config.toml
head_dim = 64
vocab_size = 2048
norm_place = "pre"
parallel_block = false
init = "uniform"
optimizer = "soap_variant"
final_lr_fraction = 0.1
doc_mask = false
train_tokens = 243600000
Each number is 50 + 15 x the weight over its row's rms, rounded and kept within 0 to 99. Layers, rows and columns count from 0. The size before them is the row's rms in percent of the matrix's.

# layer 2 attention output (transposed), 256x224, rms 0.0479, rows 181-191, columns 112-223
112:49 65 59 41 42 59 47 23 61 33 50 63 56 32 59 62 53 54 63 51 61 50 55 54 40 74 40 31 65 42 47 76 53 61 68 28 71 64 54 45 29 59 49 83 54 48 97 33 56 60 51 58 60 50 38 71 74 56 36 24 54 46 60 73 73 50 87 55 99 69 48 52 24 71 39 58 51 31 61 50 81 34 75 50 59 31 54 65 48 49 48 48 62 37 72 53 44 30 33 55 35 51 45 43 78 43 57 66 29 49 33 25
104:52 80 73 54 79 23 35 52 40 40 43 47 47 63 49 74 19 49 45 42 49 37 73 60 29 60 33 44 59 23 66 58 49 65 33 57 38 77 32 49 41 44 64 56 59 46 47 77 62 48 46 53 65 34 52 56 33 46 48 34 61 61 37 70 66 35 40 58 78 50 33 14 35 66 40 76 46 57 68 59 41 57 50 60 60 42 30 46 44 52 22 31 45 56 34 34 61 53 49 39 66 23 26 53 76 37 22 30 35 34 41 31
097:35 32 52 31 37 62 63 64 41 44 46 48 52 64 22 61 30 57 19 48 67 57 60 51 46 25 63 42 57 44 53 56 52 56 62 57 66 43 40 43 60 35 36 31 84 53 57 64 60 57 71 57 42 08 74 77 41 62 70 41 47 44 14 56 62 45 42 56 36 77 14 48 51 68 37 60 33 25 21 56 08 35 47 42 47 20 45 25 66 47 58 71 40 48 87 38 58 31 39 62 45 66 47 51 66 76 89 37 59 25 73 39
089:45 67 45 68 64 43 54 20 82 64 36 41 55 51 42 76 46 38 26 37 14 53 45 53 67 43 59 25 40 46 36 49 22 44 62 50 76 21 73 36 74 26 34 65 48 62 28 48 50 55 28 50 46 62 18 33 57 45 36 85 38 33 41 42 38 33 59 58 52 47 97 27 64 36 62 38 63 69 61 36 38 60 49 30 38 34 70 77 32 33 28 36 31 43 49 34 23 32 35 60 44 37 54 50 43 64 52 28 67 48 74 42
099:56 50 45 35 38 47 54 49 73 53 50 67 44 66 26 64 78 44 36 68 85 62 23 74 44 37 62 30 66 37 25 65 55 42 87 25 61 59 56 65 34 47 54 48 38 44 43 59 45 47 52 62 08 25 57 28 52 45 56 37 37 36 61 53 41 54 22 47 67 58 43 57 61 61 50 57 36 33 74 32 51 40 54 48 59 29 29 87 30 31 68 61 71 37 41 44 38 46 37 79 53 59 43 48 38 58 60 48 73 38 61 51
094:72 62 32 63 47 43 21 48 51 44 52 73 45 47 38 47 58 42 42 56 64 65 54 62 31 57 59 47 37 56 29 49 37 51 54 52 46 17 44 39 54 68 54 29 52 49 28 54 25 41 46 67 66 53 58 45 79 31 39 27 36 56 47 59 49 42 40 45 84 69 26 38 47 21 60 33 50 39 82 41 63 48 55 50 48 60 25 39 48 31 67 47 54 44 47 63 17 70 83 61 83 54 35 57 57 54 48 59 59 46 51 39
098:42 62 72 44 23 61 49 47 56 65 43 66 31 56 69 46 58 37 55 36 78 54 40 42 52 63 39 63 35 55 44 51 45 51 28 33 35 42 57 57 32 33 37 41 40 47 26 52 42 24 39 51 50 60 47 38 66 32 69 40 68 60 51 46 22 64 38 51 47 66 69 49 49 35 51 40 72 51 55 85 36 73 18 49 51 72 63 39 58 39 49 58 43 49 64 31 43 36 46 33 41 59 36 61 44 51 42 42 47 58 51 63
084:55 62 62 38 70 51 67 43 53 61 66 37 48 73 71 44 50 32 50 54 61 56 45 49 50 26 44 44 50 43 54 28 40 47 37 45 29 51 50 43 35 74 37 55 37 22 41 55 13 58 50 38 23 57 33 47 47 59 37 65 39 63 58 52 74 35 26 58 48 37 59 75 59 46 11 55 34 50 53 44 66 55 55 69 72 44 48 57 25 36 64 31 50 45 27 61 55 61 37 44 54 55 64 41 61 41 46 28 60 84 43 12
093:36 36 64 57 41 45 36 36 29 26 69 49 31 47 63 79 49 41 60 44 54 39 45 50 70 35 42 42 33 30 67 27 33 41 50 54 43 63 50 57 34 34 38 41 57 56 51 57 27 43 73 58 52 35 32 54 84 76 76 81 51 50 39 57 43 45 48 70 66 42 59 37 24 63 51 74 85 38 44 64 49 73 52 42 45 57 78 46 46 58 65 36 27 31 23 37 32 68 45 33 50 42 24 36 49 49 57 46 63 54 60 64
097:85 52 61 59 48 50 25 74 33 47 60 55 61 29 37 30 42 42 26 58 55 19 43 31 33 37 42 45 60 43 65 48 55 80 49 53 61 52 53 49 48 33 45 43 74 21 43 34 83 92 17 48 53 39 41 37 36 62 33 27 83 47 51 57 52 48 43 25 54 41 38 41 63 34 20 49 63 69 63 68 41 23 30 34 53 76 48 80 62 64 54 33 64 50 51 47 70 64 59 44 41 55 51 40 36 49 37 16 63 35 33 52
092:41 42 65 34 09 41 61 40 22 56 48 24 61 65 72 57 19 60 34 34 19 52 73 46 51 66 50 49 47 35 27 51 50 34 58 54 54 53 70 15 43 48 77 39 48 24 44 58 46 37 54 24 41 44 49 45 45 40 53 74 35 70 53 58 43 56 50 41 58 50 37 43 42 36 42 59 80 41 54 60 67 29 49 52 66 47 37 41 42 27 56 45 40 39 59 60 58 58 39 27 68 54 30 58 62 63 67 46 44 54 71 49
# layer 2 attention value, 256x224, rms 0.0385, rows 182-191, columns 112-223
101:56 22 45 34 38 43 30 29 48 88 33 54 50 31 43 51 56 33 63 57 72 22 40 53 68 49 57 38 55 32 36 66 62 37 33 49 63 43 62 46 47 40 58 58 47 57 50 34 46 54 55 55 21 37 63 57 55 46 37 36 31 36 71 26 40 31 42 42 42 75 44 58 62 28 62 13 35 57 51 42 33 49 61 49 47 69 64 51 60 38 65 62 49 66 69 49 37 55 47 62 20 65 38 39 52 48 69 56 36 61 39 68
096:53 61 43 62 46 61 49 64 56 39 15 30 56 36 51 39 43 53 70 51 64 65 58 55 89 51 42 54 60 48 49 43 51 28 17 43 40 62 36 48 44 72 81 54 19 68 28 81 52 69 32 44 54 80 35 29 57 51 36 41 57 61 53 51 37 59 66 44 25 31 78 32 55 41 44 62 68 67 69 65 68 64 66 22 62 62 55 65 56 59 37 39 62 47 28 51 51 48 50 51 42 40 65 62 33 13 18 71 46 69 32 49
089:30 52 47 37 42 47 64 66 37 40 73 58 45 58 43 33 39 56 77 29 31 37 63 61 44 54 38 40 73 83 70 48 25 66 53 51 19 45 42 49 53 59 69 45 43 24 64 50 47 42 43 56 32 43 62 34 46 61 68 19 76 59 48 42 61 50 15 53 38 48 21 63 41 55 25 41 48 16 59 58 55 44 51 51 51 66 58 28 63 53 85 43 49 58 51 83 49 62 52 59 54 47 50 12 49 53 36 75 45 57 48 63
090:42 62 24 66 51 57 64 40 53 37 40 48 53 34 62 51 31 30 91 20 40 20 79 57 47 58 35 52 53 67 73 36 46 61 36 69 05 60 43 33 64 52 67 53 59 63 61 43 41 48 61 45 75 73 61 61 45 55 27 71 49 48 33 60 57 53 50 52 46 58 72 40 42 49 44 41 67 70 50 72 53 34 49 41 60 53 62 29 51 99 36 47 47 78 47 36 35 86 46 23 53 24 82 59 90 68 49 56 37 84 50 61
091:53 53 53 26 32 50 51 32 56 61 60 35 64 52 30 71 35 31 48 49 32 23 45 80 61 67 39 52 56 33 62 45 86 61 59 76 68 45 74 65 46 45 35 39 32 57 63 61 91 46 64 49 20 49 51 49 65 52 49 59 51 50 56 83 57 62 64 60 43 54 65 55 36 70 64 64 49 51 40 66 55 46 42 36 29 39 76 70 65 64 32 43 55 68 35 40 71 31 25 25 44 44 54 52 44 45 39 56 31 48 43 51
101:36 51 36 46 67 30 47 69 32 37 55 80 43 47 18 59 49 49 51 45 40 66 71 27 40 50 59 73 54 53 57 33 32 48 59 86 49 72 34 46 61 81 50 73 64 54 86 49 37 44 36 52 68 34 59 40 38 50 56 51 25 36 32 44 68 34 42 57 46 38 54 69 42 72 40 40 48 32 51 43 74 18 72 57 49 37 40 53 32 56 46 37 53 51 39 62 43 66 83 55 51 57 52 48 60 49 67 41 54 44 51 62
086:64 39 39 53 47 51 67 39 49 22 39 48 64 49 23 56 59 49 73 60 36 43 60 45 54 64 43 49 64 57 25 73 28 46 48 39 40 39 50 82 51 40 46 45 55 47 70 41 69 34 55 52 88 58 60 48 48 74 57 53 50 34 44 27 18 54 77 41 78 72 46 39 39 45 68 37 54 58 60 42 30 51 41 51 49 52 51 50 68 59 24 78 72 45 67 42 46 46 58 67 34 60 46 41 58 57 80 48 54 26 76 80
100:28 39 38 28 48 53 84 73 59 30 56 47 60 60 39 44 65 36 26 42 69 31 48 48 31 38 37 59 65 65 39 54 50 57 34 48 76 64 53 35 55 48 67 64 60 43 35 63 62 45 42 65 40 71 54 31 34 55 44 36 47 51 54 49 47 30 30 31 58 53 44 68 52 41 26 12 49 51 78 38 49 32 59 83 55 52 03 15 38 35 49 70 68 58 59 69 68 40 51 73 51 63 53 63 70 45 48 57 50 52 33 30
093:39 51 71 54 66 39 63 59 81 52 32 39 52 54 59 42 46 50 72 66 45 50 51 60 28 69 31 50 46 36 34 50 56 36 59 34 28 37 31 33 54 19 61 79 28 68 65 45 46 34 62 64 45 49 65 88 66 54 44 73 29 66 37 58 45 63 34 61 39 72 33 34 35 77 71 25 30 48 46 52 67 77 71 62 65 40 29 16 41 13 37 64 37 21 57 32 40 42 49 38 50 39 44 59 68 57 44 65 48 64 55 56
097:52 55 51 54 79 57 54 38 40 48 35 60 62 46 38 32 59 32 66 23 67 60 36 69 32 55 45 57 69 38 52 54 68 61 69 62 41 46 47 69 67 53 22 48 59 53 55 25 49 62 50 33 45 54 39 42 35 41 27 34 51 26 45 52 69 70 45 55 31 44 69 49 67 54 70 42 60 53 50 48 47 47 45 59 48 49 39 58 74 54 48 55 73 71 37 54 23 51 71 59 46 72 61 56 45 70 40 63 40 67 27 68
# layer 2 attention query, 256x224, rms 0.0386, rows 192-195, columns 112-223
104:42 52 62 40 58 48 47 47 48 42 63 41 51 65 38 32 61 58 50 52 58 70 66 55 66 73 58 57 67 64 89 43 34 49 45 76 31 78 71 71 54 34 47 36 31 37 57 49 52 36 37 52 91 35 73 89 55 56 25 45 31 37 64 38 69 28 41 47 48 71 32 43 41 45 52 20 21 33 52 46 52 45 68 69 99 51 08 54 57 30 63 33 41 55 39 24 50 80 38 57 31 51 51 36 61 24 20 61 58 47 81 32
104:33 30 34 47 52 36 40 79 36 62 36 75 78 31 72 65 16 30 57 20 64 47 79 39 60 47 63 34 50 72 62 70 49 56 46 54 42 56 31 29 60 44 46 49 48 19 51 38 58 32 36 40 62 53 51 79 28 39 40 61 51 55 36 33 58 69 35 55 09 32 53 52 87 18 43 40 59 63 67 93 68 54 41 66 52 51 60 55 54 39 20 37 25 30 34 42 53 98 60 30 40 60 54 44 47 72 48 65 39 42 63 70
099:57 61 60 48 28 41 37 56 45 14 29 67 24 42 41 48 61 35 56 56 48 66 57 73 66 32 46 40 46 58 99 10 57 50 54 47 32 46 54 50 27 52 34 46 83 38 54 68 50 65 47 33 63 62 58 64 75 48 57 35 99 47 58 38 51 45 46 58 61 70 35 51 25 44 18 79 61 21 51 19 39 57 57 51 64 55 25 59 54 58 60 64 58 74 50 57 51 59 40 57 24 63 56 63 50 84 46 58 61 41 60 65
099:49 53 56 62 56 49 74 54 64 52 47 56 57 66 53 65 33 29 53 56 34 50 79 46 46 66 27 56 23 72 46 61 28 71 36 31 67 67 14 55 46 42 24 57 43 58 68 67 41 55 56 37 43 61 58 47 22 77 70 62 42 49 70 83 24 44 33 56 31 16 45 85 63 43 82 61 45 73 63 66 39 47 60 51 62 69 41 31 45 52 45 45 62 46 44 49 62 50 52 66 34 47 61 38 46 54 56 50 53 67 23 48
# layer 2 attention key, 256x224, rms 0.0386, rows 192-195, columns 112-223
098:63 55 63 40 55 56 53 74 23 56 65 54 48 44 59 54 53 31 57 76 47 43 40 44 30 44 36 37 27 48 52 38 63 53 38 37 43 71 25 82 59 45 74 26 52 24 45 33 58 55 62 25 52 49 57 70 34 41 51 63 12 40 76 67 60 34 58 58 49 58 54 41 22 25 41 50 52 74 67 36 60 54 75 43 54 70 33 50 68 47 57 46 70 32 46 60 54 37 14 63 49 57 29 41 46 30 53 43 69 62 28 77
105:63 53 52 14 40 31 41 68 60 65 19 47 60 50 70 33 30 54 47 72 64 64 42 33 45 61 32 71 43 55 43 70 48 36 33 43 73 52 45 52 86 13 54 35 29 60 47 63 50 15 43 53 68 72 46 57 50 60 45 67 52 18 61 37 47 55 62 34 66 45 55 61 54 35 52 47 59 53 37 84 61 30 60 54 46 57 36 62 47 42 34 65 52 54 62 58 56 45 68 65 55 60 39 64 56 57 58 46 68 64 48 34
104:35 39 70 51 51 49 57 58 12 36 21 43 38 67 53 44 75 32 56 79 43 76 50 50 18 41 51 31 44 57 48 44 89 29 56 41 67 72 55 65 53 53 55 47 19 63 35 46 46 70 48 61 56 59 48 51 42 65 39 41 62 51 51 47 39 63 52 40 30 54 60 53 76 48 30 54 43 83 41 28 47 48 57 49 47 63 42 38 39 55 68 28 57 73 51 38 39 43 58 30 25 26 55 53 73 58 48 59 79 61 34 63
097:64 66 46 79 51 66 42 57 61 74 64 35 61 56 38 37 49 79 47 78 42 45 45 78 22 51 58 40 45 44 47 53 37 35 52 49 36 35 41 44 66 68 62 46 39 47 31 41 68 70 46 33 47 39 37 75 56 42 34 50 18 51 72 46 03 52 58 49 74 45 37 60 41 53 52 42 80 54 32 68 65 15 36 53 59 67 58 62 57 54 52 61 57 65 53 46 27 46 50 55 38 77 30 47 43 53 59 58 56 49 20 45